From a checkpoint of a small transformer trained on Wikipedia.
Size: 17 layers, width 192, 2 heads of 64 (1 for keys and values), MLP 384 SwiGLU, vocabulary 8192, 6.6M parameters.
Each number is 500 + 40 x the weight over its row's rms, rounded and kept within 0 to 999. Layers, rows and columns count from 0. Numbers have three digits each. The size before them is the row's rms in percent of the matrix's.

# q: layer 5 attention query, 128x192, rms 0.118, rows 0-127, columns 96-143
# k: layer 5 attention key, 64x192, rms 0.115, rows 0-63, columns 96-143
# v: layer 5 attention value, 64x192, rms 0.136, rows 0-21, columns 96-143
# o: layer 5 attention output (transposed), 128x192, rms 0.133, rows 0-21,64-84, columns 96-143
q0 109:542480560452480440465442520530520517447527506542544540479456470426499485568520533561502488475473508491538498499518454618515499516501516544464468
q64 046:506496506502525463523492492547509530559476508487432544524430523461478478586502539445515498547519488540543546518459538536516517504411466454493502
k0 066:553494511507458578501459500552390452550567476471445449543511514624510532469482498522591504494493497491461463436475543466518457443487476479555536
q1 093:513484544551540495425464507462560480498475412505460526539512527528499517480489497481527479483492552410569501495478494559555513546524533539467428
q65 075:444515524448586549458519466502557546485512468484529505464501484449543525463501492469523460539482494476510477559508510500487556525508513542512598
k1 095:503445410492478443466535539596475515470497511461534529471540537487459456476487531548525495496478457499503541475486471451462494523531514484436493
q2 101:525491476572453589593554495541496513504541516512471426546477535495440496489478461504516523485497520514490519466511508489508538488541451431516488
q66 103:530495517440483641418495500555544470541482552502507535484506525494437507569534502462524510487480494512548571522490486484434440445527517489539445
k2 087:467395381491527445493503502452433520519512518520499490488499482525537446402458435474581546465484431501485393554485499491524487570492526506451561
q3 082:539544511522465547441517500471438468509546544522493496502550523489530521450505462500603500470552539487568459481457517457504509485446520407511471
q67 102:551488499455437528477498533461498455454466563504460464455500509440485460537535523448546494438461502521448488526461463459498460489476435424457496
k3 096:501483494421489564538507483479455555491511496536465548518474453564463516474469443472516518520513485428475565441494510498474481506510461493474480
q4 082:489498536479535445486527478499506530501505517453548473492470534544521508494417475486501454410552520531468572500497506522529530494497458527534482
q68 115:497512429494479536452469448494518521553514537519535520446535476473502473493525538504487534551489480490465533475507457481545489441543522519446524
k4 102:515440410484552472458502584534510519528523478466454495488541543491524487430460480465488497478521588498549460483510498493462471473493522442546578
q5 082:518492543538441428480473448486519479482500454464583498541441463548521490469503521469475487408557518523511447526587476450498486499506529459513428
q69 091:502478518501529475457456495539525474509585480532551526489545402498458511552424464447519491534556503499524468454624556532496551498551479487485463
k5 091:497490437479519524504486530450468471476447529457533555548475501518516516571634493488533482502444488548588564583504464484509502456549445490487478
q6 095:473515590468501572491495482537563518480582465548522554476434586588496465494482507512464503525444518483437516511406488473426483468498439455506525
q70 100:524470504512522500440530492477526520474516496593508510569490482504491505533494539517566568451455494473494530465469555484500490548523508511489527
k6 096:469482481487468486579543395559433561529483509501552502542551497519483469487446387501464477544431531431522438514561482502527510532576513456519477
q7 087:485457509490533527512546490442541471483441510515499530470450426551504526489517440576484592470467518489453511535444464538479535515513555492542484
q71 115:514525490496572538495530463528458444484581500499523467472530560526543564500506497569466486491565536486551497489468471447560479510497538505536491
k7 099:533504625503488455487515551529609557490504526508484524526457507510472480543443511513507464495496435475464483484563511504442516548451498487452501
q8 087:463505537482506479530474576464454493607501511547458552552496439509474446506478455454496484493500547486507464524420513499470521505495437487546531
q72 111:593529580447507487472528554517557516569548458517491511462506464480500506524557470522463464550431446496519497499494506471513535504548427535549550
k8 100:434514467450551486519472521441461446471510595498528512445527530524538498562563478456457543487548477514518525412522520530517507495508502563534482
q9 084:536523434534524481491511572493476509507513523510488479453485512420471506483492496473471457512451504526469416426492533573508535508434532482610464
q73 109:557558477533522524574511544524490485535604514513479509517530474450557550491500454552471423544465463504543397527455454504485476505462465481562508
k9 108:519454527482502439428466517424474422471504509491492519571511443481512485454571551486482486533535561521579516527527466449483509542486467505429485
q10 094:568568473465499520544493496488458422517487577451462452488551475468447431541507439454466504384513491452460496523457493498484465450545490519467516
q74 115:518491475544486465500485552487473473521442522474438454498508456475464472528487466475535575533479431512491476518511445523451465507480515421508503
k10 098:465546508508539510481518509467528497516574386523505460524556425486489563537459523553534507511584467513479519530478496487508530545519582492539441
q11 083:434521446425512593560495481502444436487497535455577494569519550507444541508491506428508463426460509541483547551537399463511475465492491527501555
q75 108:509507558502518499476437445544464464477433477536518491535500558515509559472498464518532478560489522453492478445522502558505470527498470466521476
k11 100:467485494535411490555564474525526479488485479494467464478512500544524553508499543533440536507511488465461582541574503507480556535468498527525451
q12 090:495447511528525500511470499426492594610506493525507493507445541374428409510535537540473504441492513538499467514421495501532511524452523560518494
q76 102:512571465496436456467483464462592514482509431509516544448469517570469524631475555472521534490488541526527520477515500492511488478508495566509438
k12 104:558455512537558476481397447502514449500543480451541481379536430505501452445433517485480487534516449582488499505513493493486492484459537469493566
q13 088:433494491463488546437541493560535502556486483506478551457470515450517485554441540532500510486468549505530476559526524569537521516504509540496497
q77 123:514524511516442490508492525503568466479500418520498503481488455482511579455417568513444416510460509545498456445553438525517559502514526504485528
k13 111:486430471568481447520601564558497514522530504454530470496501513499452529537518538510531490504477480534515481527442545506475546550482416544476501
q14 090:548526501470449496542555477590534516478493564563467405448421479485518464526451523481528428520514469510473508497491539463522485524490505455491496
q78 123:550554491484439465538485559509549537574460527497464495499511519485466527430532491540586444437398522505517419499534465522504527494490460504462486
k14 095:554387515544503511500560497459499498498486522517446519475530454571527517502500513456491484513469532565593503432485542486532463485468448543470542
q15 089:479551535542478537533515419489517549571501552471479451419495524541479589465470515492499498495464543532519441452443545502486472495569476510478479
q79 119:583508481553512472410499514564524463442541510517549529511475457476498555442470467442536514534566598512475430491516464469497484466517490549493547
k15 092:480467537502489485458480456444558535521567507462479488428435468473539497604506459455551494491486481422506523539476493483487477523500544553500444
q16 098:525490517448498446503486547519457472427510409478536493506466479522466493527533502510476520465573539534495508499449464513511488538525546502466568
q80 100:465499462373453499481503540430521500488507440588518533493483499465546457578436525434419529496420482496516461490531503473516505439485507562496450
k16 098:468481452545520463486483487488460476479531514497532575532480442464490461521487453437464446507580527485543528481541448494460522470480536516531524
q17 088:512481512504487602516466494499520510420505541569494459504495487539507509523514545490474495453453520509433460452413480571509596451478469471451468
q81 112:480499455571502477529454559585487506478479496428531516397463518512448492567409441566499509414508428457470429523488422532450528475581473525485473
k17 114:534477523525556441408479517510544484488431464564489527471490483443486458575552494499498632560572520444511545443418525543482429515468438601481494
q18 088:514511489421477554490388465543493507468491520521514559471471453518521491529495399501534542481516486492480504527461422542463588461554523429506509
q82 096:516465471492420484575530493481446514470583536527475501474487480538472484455532476513558529492508421540485452494457454509512489578537569516437468
k18 109:526459533514486479555539441500520497502467528525413359517473506521479498498496500442620449452482512495471459527564542340507513494477521488468556
q19 091:473411452570561454451522565460484485557536517463519440496554516499493530490527479572511454516506440524531486467451515535519544497535482539563540
q83 114:523464520537499481489410490503494493545466449502497571493519532487549557446504437616436491515541530508542526474502436432480490536525500503477588
k19 109:502570545547501474489576435551521515427506504525597501440502469524436487555497489538461478426457511512447429561491501463533448479414465500554475
q20 089:486440511507497498468510505464471482507435494477461506531563481495523528491604476503514547391448550542478435456418563537451449542448473514555472
q84 107:467444539515510493495466497560441476494493479495509552509410492526589493526597574460505491592502516519542500535501505517440502534497527536570541
k20 100:458576491580497521532487469502558521551477464435533500561503502519507542514513555563440519490539488473480495478524535527536498454530519575464393
q21 099:491523511460525447450455563445556485541533487566464544512570473491494505567482502498508518452549493537435458453422467465480566535508507466538469
q85 115:492542528475475524526491461460470530509534458491449515383546477474469462484483512459510486489556482548472572430494567572502464579531502537518468
k21 095:577578512446535489495514548508489530510460479458437453564508551460555546541482538464438443579564486469523486444514459505496522432499546481550445
q22 103:517494433494501478542440602510487487484559497533438499529481547476537489495443479478528521438448462461504429593476451530444560548501450423500459
q86 095:503489452462497545494524496508598496486476460464552500475492511507486447517477544452495524521441479549545444511411528455420445540543461462475533
k22 097:445464541442451552534465486532534506449505471481453521483528494513498478501532482522460473484507525479486497456544532454521582512475456546516459
q23 100:552441556441464523559542498440454503486521487497454432539585512527517524473491508478476534459479493523428533490460472444465509490459463446483515
q87 103:545494498547506552477548553616514491423475464448515475446503449509509493603466499462517506486466484477454403513451514491499466526465426504551486
k23 093:549433485514556513533379560498454537548515492513525564595478534459446515484491504512512532563551522492448553453529497505521516443583466481414520
q24 093:528510467462418505502477426479495534540456533479408423553519579493515521539546487431497509458439449472499589490510454453481480477531505501518505
q88 105:519489507458546490538507441518536496603538490541461485598529454552505511547400520451488501540518424466531499461499527426414485431521515474554533
k24 106:475510475514478499458446493487589513403563509480509530487501506448486461555533586556497472458506530590500530558560535511487569525503497570556432
q25 092:491562536512467529523512444467457483437590471512550506491509557480563478520504392528557421490473466462481513479486523500495596509562619518521508
q89 106:497569462509571493486496501498572525518526527486580473502539507492538499440462446522485451424473498521466509483408537530484477549491455458565492
k25 097:462538523502482478546507513514479460491519494472501529524575444522523439559484514465473468504484506503454451487531435486501469447506490511465457
q26 092:494481560436559526487431460519542494518529485475506457467474506518550535467485517471498519449548492514456512458443492492509475491535526591511560
q90 110:447511497514520534537463459498595497505454494455517421530476512487442477484452538522440421510471495493427568488452438512573553544527517497470460
k26 102:499510482519465448526497524485521522467492472526519520482513572490503501519441510527458500526543467553528545486524445514453492500437473526525470
q27 105:455478510495486553561488461477511416563560547488479453502551476549441485486501470518519550471470483529467494435519523519545497514481459489519502
q91 109:497506563452458551468471444507540528522584509425470449483482561501517534493527502552480485463431527473564538516455489549550483514464507531465549
k27 107:468533501494506487496504537508515489463531521423588544523472476420517481454540527448515434487469495444542428533529435516448489425484402495447461
q28 090:528524463568477579487480484509517512424483506545531485478476519502493487460509534494499462483539572505481477478582469522500455510603546440542560
q92 107:487448446544509477468451470544511463483518546474490544474444612501495502518407504456533529455524486425486411509501536456499522537528511470527527
k28 092:450469482480513577430539448489540554525502583578507491500487542500448456539443447511541482514487493535490478519495532450543419534434512462529523
q29 101:477461524445501485455458522523534496500541492486582535528447434438541518506519554534486490490599518484558517477546531530495479463445516532540518
q93 106:487481517473582531512459529448443475465527541460534495533508498572458484500477525554597525475502493531510467510568454596475524552495504461537486
k29 101:545495503514427536478482529474526476553475448492492442545511486523471506517514445473521531512495470446556525496511496443537478493486444422493537
q30 104:455549586487531512466551543516576575413481507559566485548428465480559516401521490469460490528506512513461504522546554447456445513463597545524548
q94 107:543488551471520580461485482543460545423524470530564478518549509532509534454502519535423538498491494468527508545477535470484513483482489594534464
k30 094:558438473466452513523519505564468507533585517501483480365480488497471506467487484540477434474567518500483401484544520479478578498502448492493445
q31 091:512423502516455550474554495487444544532519512558592520466564539424530496501525498450399456472513546519511499543562484500529445531451587439487476
q95 118:485486519424573510519553449487512574490535449441506521561502533459480486429537492512492477523555507476537437476436502477424462503480457516514469
k31 112:494568429564507532520522504470456445545465469487491511489464582477500486498517526526522523578458495529447570442422495509409525469478524486510489
q32 140:477496502470557399460495537471539522439489516514584551472461461459503481484498519571471486507533477483526502539535483594496494519480547547462474
q96 049:449518532515558450531493453525495539471438523486486442495502500512586542397486472464444503510520541467502498512454491540515512548491554540496519
k32 107:455511525499536458478471555476528505458556518484563592506457465465546503524531553541479488500527513536545510507521471552507523483535459531459468
q33 089:497495540462440530510517458453583545496489529473503493473513564482502477484482425494501462503493542495500502509448585563548516489550517467456430
q97 092:414503535537533407568479481440486521461538476507534447501550519577560595483498495574433523540506482441504493533492531492586476502563545521548489
k33 081:516474512555510604469436510506480517462492485497552496457522466504527524506511501510520475430522529510484478541475495536502478566504512506482439
q34 093:488544519447472500517475521490517480498556519486506508425560563557488535492540520543473454507524480523488499484446481512434490441488480497585533
q98 080:475477515480513530480570457547496493519549491465539542418520475480538558541491529449480471444606528528573493535509552483515493426538501496531504
k34 090:549530538522459502488559440456451469459488480508475485469502547445496470526553477487485432489527552508462482562450422442537506539502491453607551
q35 083:525472555426527589485499506560475530548497523491496529528571469436533529480562460446452484478447485488513506497472474529506492493561568482549531
q99 085:563508465531587457486498463484501463463581468455462528481501463485554491469427496487486534497519448524427439474530506520478578539512522548526479
k35 096:472469525479462575494506509520480517521430489568482465557506535484458538514556483505522510520471505523483527532468456478529475510473470454506471
q36 086:586452438522441435442471530539510505536515429517484540540472423431538500549539524447584540555486451553543515534490466470503488520544372434525446
q100 115:474463437511517469433548518419477483468505505455472544574528528483486482551553425497515552542490406550502494512501520507511451548494456462579530
k36 102:556536542453463557510459486501549431511544464529493481498537536417516457493525510445535461454528519567488502528517506518505533491501529555499460
q37 084:440522593447504511482528464513497504457547463489552540462463504537548473510439467506451480440496490453544479461480503555465506544508490484531483
q101 108:431540448548517439522502483490465536457485479492479470571547545488540476429462498534429514535564509517484465491485543485517461526524526471495485
k37 095:471498601500512538542546459485563551481484489545540461522424516486525551557496507544503447522470502505523477548497525530482565484473450467524492
q38 094:515559471438429601460491557525547482486517478419485419416496500472485448545496554534494429507438536502433446458498451532493464535465484552432467
q102 104:509486458507551583437518547558523572500482466501469464511474585433567523484467483481505500546488496492504454488529484484503481457464553515511489
k38 096:519453416546553418486530463527494412489550565572479576494476525483565485536490516508506536614512575554447528550530434480498524531515482487525531
q39 097:572544500494508518531469464514523567525466517547489449534464491500451504503500503541553541589477488488485475454447452483589502577566493501391501
q103 102:540495533568499538546462493547507549524451564532531502507501488445455489524512559554446560490381508497576533577470506481550495544446512512540471
k39 096:456430522479540484492409530585545415433573483555526512474547521520534470541531447571537566430511493539543609488550468463495444490577508447546554
q40 092:474582484474529575460519451550530470503468478578580404528403495495509494547537575514479472407545482443499528483534499528473458508538526504482481
q104 101:519508462529525479503454583455554534446484525460547488528545513468465503495462570485459518525500532523396484459502570467551532512517476553511523
k40 109:567532545485494492538584525453455525412575459557539483452518480474531470474552452518549493511520460513443454477543532583534511516550528464476482
q41 090:461491459571464403494527544494496485455516513480518535460486509519534495479519510572491539531481567556551450460517506494405506526524486509510492
q105 099:506478464524526471518513479468488487471459526393578488540478453456488525461553579409479521574491514494508443519482565493506513437489487589470506
k41 097:498477468564456514505543438403494520514456443580447490456519492440467480480482507507567443544516426463497476530520526546561589480534541501501465
q42 087:525472518478571585519480515427568462514547527521540566439493480451450501497517517527532490506549539482618538496502533505444482529440476508465543
q106 107:527519464581518475474469452509427459554562481436448507537539571462463617467495495449561480539552448507476542503479546525478450459484530470486478
k42 098:500535460506522438493462523481547582493458473566488568450535477524568471552476523444498530494404507533486493543446519512506522504535438492516466
q43 078:536553499472558486584467527477501484479498557454504533501465469474463461433462494467510526515452472501477536543506538471494503464493493507469498
q107 108:474541555508592570533493466539602579453526564518457496537534509485462586469456566544533466515496540407494463508448534481517483508534480527430467
k43 099:522496502520488448458476535537467508533501529525496479475435494413548529556564490506475507475500507470546498509520471431482508474534470512454485
q44 084:541552499497481488489497520554499594505537438533486453526529501551456529539520526572471477452442447431522449472477515418468521491526539503432489
q108 123:479464482523477505527474504455593497511506495459514553501531549500463481549510473415492448505446479491429517547474449516465524450542492502503523
k44 109:510526505509470482493550463481449560537407465461445523486517559563443477508451487498475539498494559493440539480457528491542531519501525519569497
q45 091:437519478482512491520438532426541441551480466415503478486479504445471511544477549523503563428530546473556456635467487498548498540431502547469470
q109 102:479447508491515474506512547560441499570463434422462456474464483459524522539493557481382415445515530461491427541569449563555544526456503530503549
k45 101:529501490497501529535501484501523522492596469455496493568499408465515471479505532518594567497527444513502510439506531465475451534506544443509500
q46 087:487581501471545429544499470525473556525517470495504477494505499499543499480531437476436469525483509453480479553538441442573553502520481507509509
q110 099:460467494485488445565500510562532514551561512538505485438546474505541553477550462504553476488522534497449497484493503497515478439485480519508451
k46 100:487453461539516476468456584482531460482474499517522528490486478464582498504506553495492508495481480557469441493500548529509485493449530581534532
q47 092:506422402521566492478496490457522473542474477546474526465558487522462446605557522502537549474463578529529468493461527499504437493476527536463517
q111 107:516512527443520560472437540491435537543532493528504505537561494456523462512425467503493476471543541482530492503524504501501483533548513562465512
k47 100:566499580535540493496455486483433473408501605506453453508454558535489501517548463521461485528429479477557481578513467445473513454524422426580437
q48 094:519573479556570537439483607509542446528482477496587455459484486521527490523502508493498533496549434494477460495531479501492520525551539529469509
q112 101:546548519485473524476468509457581539458564494465520444469513528474482448510572394491516478469502503495437431411466530453429495527515460460538568
k48 102:436517575520485466541535441512504550505497581491443490529562430520536566438474478475523581450497505538485572511525526478489492484500510532558547
q49 093:528477535497493504464429601486506474501426483466544507529499453473508483575490541563509537450540517490551494546475554543512565522521521496471454
q113 119:512541487495512591458550543490503571468524472517499539555520421533533462478504461539494503465529446444527554482478545550575511534526463528492486
k49 103:537508527515524442543399572430424516502479494456572506458583558539533510468484439518554457541473607540542518573524480565447519495541429530463437
q50 100:538565457475440519540527506524479412493445514502438423493513452566502503472505449472461481416534576483427518481491500421518482478493537488544489
q114 122:528498454497414554515444567549495477466542505555458470576481462522474495498565460513473509582480534472494610476528456412519493497455503453568529
k50 109:500475523557498478450527527450514474466504462480549494448586507479535479482463500545503436492597501530548452579531521540464542494446460500475489
q51 095:485488543506524519454479500544440463514513474512463479488540557501528489504504527451498502517427497474440476549453541597530513497500512522539479
q115 105:523513509420447509518522509526422509525509526579501541560456524432520519583499481495445453498460512513551473556506444536509436471517516451506570
k51 099:482586491472506531554473452560579487521457574445516476552445471525511504438442449502474487439523488524524566480495425519525533454479495487504514
q52 099:475421524508551482452444534508562519528498473521570527475510534519532480478540591522468502506524476479547446480508497496496450457424480488500531
q116 119:557538492542495517491428416551513458539503449489480503514475501497525563484510494500495397553537504460565525519533478502538472494468475509477523
k52 109:490453516516487523478502415400467433515480551513461421513514537508457465447502500483497485450517454440482480469497506423507497511533538559527577
q53 090:461522527505474489504574483450491546504523511491512505465514489492476537509520529514524499579508482451407480514479512492520496448492478493558528
q117 110:536473510526524501503497490454514589450517579525555482513432470491500481472532513494569474430508431500424478515533533505547477470488465417554519
k53 099:603537478499478473475530475546566515482439455559556463479509503518506516481570452478512484477483456521487495469517425519536494444578468533481463
q54 100:529507505439497553506524411463390515483444505474491548529572529536456510508475485540498582426543516501467525516482574420467482463480481495461476
q118 101:473485403542490523484535473457484542529450513491434458498570445506500488511492456473507438474475436476499476538460502538497469520420483519514574
k54 099:516388575492448531503473516467539504535469536473506512500453510483477468479580539576547445476503463408445546480493446521575491545534502435499451
q55 100:510437519560460483499509468548490496497511419533514489531552488503503530512440472485528522514536473493429508445543502482489501457557453526571543
q119 113:514421532501485413494529517479517493507531445513512417484559556490424490440525541480472596517577574531512515526499476485472428540499457461549500
k55 105:564531552474474441474488470448636588449483523521581513465445488490523483535492502513480514468455456554540563508506505502520528503466569543466474
q56 090:513475483578479468535552515533514523523530459462509511440582536507485489523522548443546522592571577463541403506541549536459516506468466557494477
q120 125:581490410536506517495445474489526486414528512449546517408597471535525555463542541437502483537471427480471535419486548485470517567499474405458469
k56 105:496492472403506454476506520483512513456500501434437467486516520474502596555463496464475483569511498479522505489510548523587551409480511514501471
q57 088:477521566498408531516469383508523521510468543513513500494466499467522483493473538489479433463544523522483518436519520548511515531558542489501564
q121 106:519522544520508444468462457496432466477480491459467570478448495512471485535507504502487479519535523500525585627551526431472557441488452512531510
k57 096:475458495563511469457512491510496522487498476510513469496472567533521485533424511406498610433534475502474529576502546511524503494455494441397437
q58 093:444496512489499558527433376476522496501498487493365498425451550537542507522488464491514547504479490507547492475520496542500512463418543466525432
q122 111:470552451501543506559448501453501485442532572506477493464596471465534510468534442391460499480521478525543484480507539527563463500511502482474440
k58 102:506402512460526522509528479504465564557515488570563493494538504467490518535505491491517411541506527433533549518591467450554515497479493487507512
q59 093:498463480448518489471480500519496472526517534431482508483505455471475491499517530499537490544523481458415481502489518501455478433487517497519513
q123 125:505528480487451472493515533520613483529514417476418520574435499439525506543515408454483489516485528514447471532551448503486487500623469522478401
k59 106:450480461547472435535475526445444540493494478487547495514490492456498478502537573502458542457461524551538500529395529489496484497493481447508545
q60 095:496494513531472513481536469540451493496483442447490532402490505538480525517544561482557543546547507525471453561512522593489554486494514468548453
q124 112:492531488420484514498523510492495428526516511569480497462511510495516550510492480497475553485488495578460512505558465526457501504453441499538443
k60 096:485556555438529495513451538521485449502480480449419489511489496509484532569490511465528565526480544491523435516533475459508425481518509510487408
q61 100:476515432538494551575465493468529532463477484488517470538501534488414494565515503529560473491458502493452541500487509551472480429457484536459479
q125 100:598471515488522493485474475509434500493518480565451477573430529487511558529512520483506526473447490494488505551546463467615436480512453436472571
k61 100:491496540454481450459499532484543392497371511590425539501465474523463452510527483540499525476572492480508477536516481549513527502587532419435485
q62 103:442485471526530465539526501539481561503553561520496454514492536547557577417561454496503455494441481454495515527455529477485509459472513484523509
q126 111:474552451497418500538499481529472503445513556599426489509429482492522504463515474494464443510522490481490504583550497528474561456542522520538536
k62 108:500590520498567505447467495509509501568531460495533485455501451493527425474501554530542494542547489491523459437589514525518527556510531526394528
q63 089:523496540556551484520474473574481483536536469535490538506452532492476528526512481504561542515455512491532564558495501486491538579519429475513474
q127 112:499543575484554530433565501484525484494467529503486544511459545498508538515555464489497471444464511544556472445538468559546480563507510509500562
k63 101:438508551525529494522463577509479551461541565463498539549482473467450437519492550507499568592482453493482446441544506461483516515558506484524451
v0 095:493499466493564520463506517481514498537507502459485525506496530490474490463385520509510455525575502488532560487559476451505524410497537543500420
o0 101:547506488517495473540481529469464491424527484527550567533444510438443456607454554529420525489476524517527412559493482501471519494518481497459462
o64 097:487515504516424442496588486445499498507508439444543493488486508439515477429531474461563478524468476549422481434580572526445533556502524452503476
v1 100:510447617539500473438436572466510469555514528491528521491485450552491517405473487523546468475503507542455526427520437556498444479551495526591506
o1 101:475423489495473436518482525468450534495518470468497561447543544440439467486554529488527519528544542431496490461529557486477477491442516459460516
o65 097:533515510392443484435508502440615453526532481516472542470473451470541492500496487493494461478498535481481406474520494530582479429460531555555483
v2 101:452485482506522548466413519503535451513464456532491504514512571540511486450524483498526518412509536448526550511508468495550510466586550505473539
o2 095:520474528488545439486506552503571511451442484518474495465489517561483518580503472538493466429542486478538546504575560497485548469530454626441484
o66 098:578476491532491492527500457538424518528534518520489555464465477428482498489396521556467475528549505490551477557502452442528555422443479463465525
v3 099:509471512564560519486520496505545505481492455561580469572573533495560489541509496454512491472504503503499462508553541537445459505441535555437576
o3 096:526481535505476500515553515517508522533548462466536446460479517587526455497500516506490508465489498542507513504488479493507410568472573527555423
o67 105:436511516566492477524488468457473507531502527571502531551491454520449381534547537501551560414489554445505482577557503491451590521508487507547482
v4 101:533545442473466512456448452515476477522524462434470481470416537514480447482480504537543493492466505565613481511493484511484471481524414518562606
o4 106:555452553514507482473462543522563537561533547504487544542533489439455409482465420530481548529475469506501417522571569534466512486588458495563543
o68 092:437499512457488480536508465417517551493490483439550483540523505531459500511536478442445501547448596461502503511586519529529440518534460476447469
v5 093:533504505478426572485550447439535481538412439577510502452489452525501424465585564544437475559514508507560520551473544455506500547567514558490456
o5 091:544548540511443555512519472490449525511436533460478513455479442540574539435510519540524520483461512526462446530420465575478413397556499500498514
o69 106:469496507514498410486528567512462495511530551535544584552480506505467487415509472525524451469578419459487475497512508499578583500545483472548480
v6 101:524525507509474470495495500563527452475499438474485544494545507477486429516555438474461523540543587476538487522432612435483523542417535534464550
o6 098:524521529534522516438479478524471448531500506521429516550545460525538492522563460539461540578509512513531582503513524490501576556513430522537452
o70 102:474500559495538458448543502478528446507561448528582526504492529480569525455536477494537460511491560489569529630523469520434544497559560547471495
v7 103:466519547557469499521542456501539525480487519466480471519482526442434515533519513474480472510449519457565556567552471468552419470495506532492474
o7 104:490512460442492583508548536500499528461409503551574517529485498564506460517474543483458512495492551500545413534432493557472450478495526512429440
o71 099:484418447512493523450567555491605532534443488528501372483485482512474479473484523477505500537480556545504509519522453477529525473488527501515473
v8 098:568534524524477433515520509558446528517529517455491497477486439437494493483513500495558537512549510451486490511551486490499544449462499546503494
o8 100:514486561471593446493522552514525461457479499543569492497490550473479513495436502543514517450534461540556486470548506460462513525497531494502511
o72 096:497463487437527489421462546437522469524452515436496476485467532500563525488529472562522463465514486455521519452460562509445517511491457558489461
v9 105:427533572506451560525427556535544505542516471444512529540522452477467385511517495447504537531505522530553539521558505489545560536538483489499489
o9 108:463480475522488461458526487484532464405454522486480482436512561549526453496542487524586512533577463524450495517463553543476476474474471498464476
o73 086:521483505507475593512537483528475497495484471507581544470525469453493516454535526644494479480500484439488447510535465534508495519452520563476582
v10 100:549450546457499525466555535543481442579442569531509489548479493489505464522510530428484492517533484508512498524468504493464540468520528554451482
o10 103:464507519484514507481546462515534589535442544432559482542450520464500565412480512516500568510489563530475478492471471522454569540482540488513493
o74 099:608510501574477585424495403489507481485479502383518486508466439524489534497536505542478518515526509520535467494483459502530477507523574421452536
v11 110:481430507506493505543493498569451533473506496506455460482477431501482546473431553479536489519535459478507490467411604441488547447528439430464506
o11 114:529473511489500483474474443494518508475496477510469500508494458453528537490510460544425527454500472474438533503442448467485535511507435484508520
o75 091:480500491490522467437532493483503547565514512568451483460516508523496424512562502515503532513566568510441455484464494465495565502502529433495514
v12 103:481526491483441520508493526504467529550472481414480488489480506448459507511538553440483557443506546501504584520488533470475539541460448447491537
o12 114:487511500516583560473495547533566487487594517496499417489541541450509485473477485500521515490508494484533419530497541512480496488538472525457510
o76 093:484497505509492466573543498459520527538513521466441499463460514495449556534447538488527522486519488505546509439472492501589509513479513456496435
v13 098:483512524489476612454539519553579531529525511564483518573500477471517513470515409518565485485442522552505481488540512488466459485539515560549515
o13 100:469436535529453576514438524493496490454508525524449505493553495516493473549582515426458515535525454469486410512512496449515538460493542519493469
o77 098:444493482542475528489469495527539505463523441484542486512543535517483464535488527532584541481545542499527529477517518492475501531405484510474618
v14 104:458527539464553464448478496444548463480510568478529466528528525521545587447524473536513493477554526450448420490483518437538486446465469440497502
o14 106:553516527429483433503489508464508492445533501626504426527562481517428501565473485485541498528490465468519574430519445506407535546475450541453435
o78 097:494521548489538478436529487532552481555544494463521459518560457527458520508566437474488554535391525572515470473442435482533488489513484460490472
v15 097:566553489593579512521568549491457561484448602542506538453479498500503490504546516446481507504507511505454496538508446516515544515433493439540521
o15 102:480476512489479480558549510533491488496506498568578480538537468577497487444527507504491500409533461559463495450502515487523515488485542501529568
o79 096:612474502408517523493501486522433491557525587434472516408541512508493517471488553460414500445490567511541477501514425466497522513495496474514550
v16 112:526507484469493457530516463541548503447523479437534511509487500445550482534508561511520574545453477470490523537430444501533522375503449447499517
o16 110:451570450543549484385538538536586462443469465522555414496472454493601466441506395482504491504535518540495505507494517504445484493563515539525587
o80 100:454483534435540518496538527505548458479536580525541516434511519482498535496462457496488543474486524523408509484483566488496524422510556591564499
v17 110:492500513435529518546535515625491525506486563461532528487453514517563413500527517487499524540541545493482499470466540485487479612522502526564519
o17 116:477510449601467457490543493471442472447537406460546473444485472458494508509442490452543528503557507534381526561520463491442483493500532441530514
o81 091:478460513479524531510530408535488541465520519536512489574479478510492443518502499484505515512514491466645502557552486487491576510530477547470482
v18 096:546488528504501542536536526531532585469484489471550503527464554472498575523494473482538517521545616474468540450520451478546540530535459463488565
o18 093:450554477505512475494530534526491481548504552536555460458507523543521499453610437530447495435526582429434517550482446485491555554575519528549504
o82 105:495477473449464506466474483508501530499585392457514417552453406495522515507505488480473564490514399531513530549516470503502449465551470457562492
v19 101:556483516540540565551576535433496517498516451605502459484497444508486526524508453501445496493489519500466495538464528537452501607520524529415491
o19 100:515491565501523527536574501504480532533544540441448523528463460438473452480545514457520458553435493509525536522486506426550476445491515544513501
o83 099:488470430572468452469469537536438511532506577500417535529483475454556540553462465444445432519504468493520494569565458456513472436453498450492524
v20 099:538529614480486530527461483465463520474466554441525481539485523529564444531522508529560495452524563499506486562536480517519498499517484425503548
o20 106:502505565506531541493508446546515458485560494427544449508482554512513537486500543550519434502534445491537488418548517548479466500565472494538513
o84 092:416486484556511473569454515537483552495468492520439513498508426536471541519523434542440514497519465514525429539562482458490494466461549509458497
v21 101:517521463414506433468488535512494541502505405463549478505513563545456514510499528441501501509540537515544462492480406465422454546429502535494478
o21 110:604462485491524460583451531466510524485457494462497507488447439565428465490501499550520518479453538498476482494557503469550472486473448509456434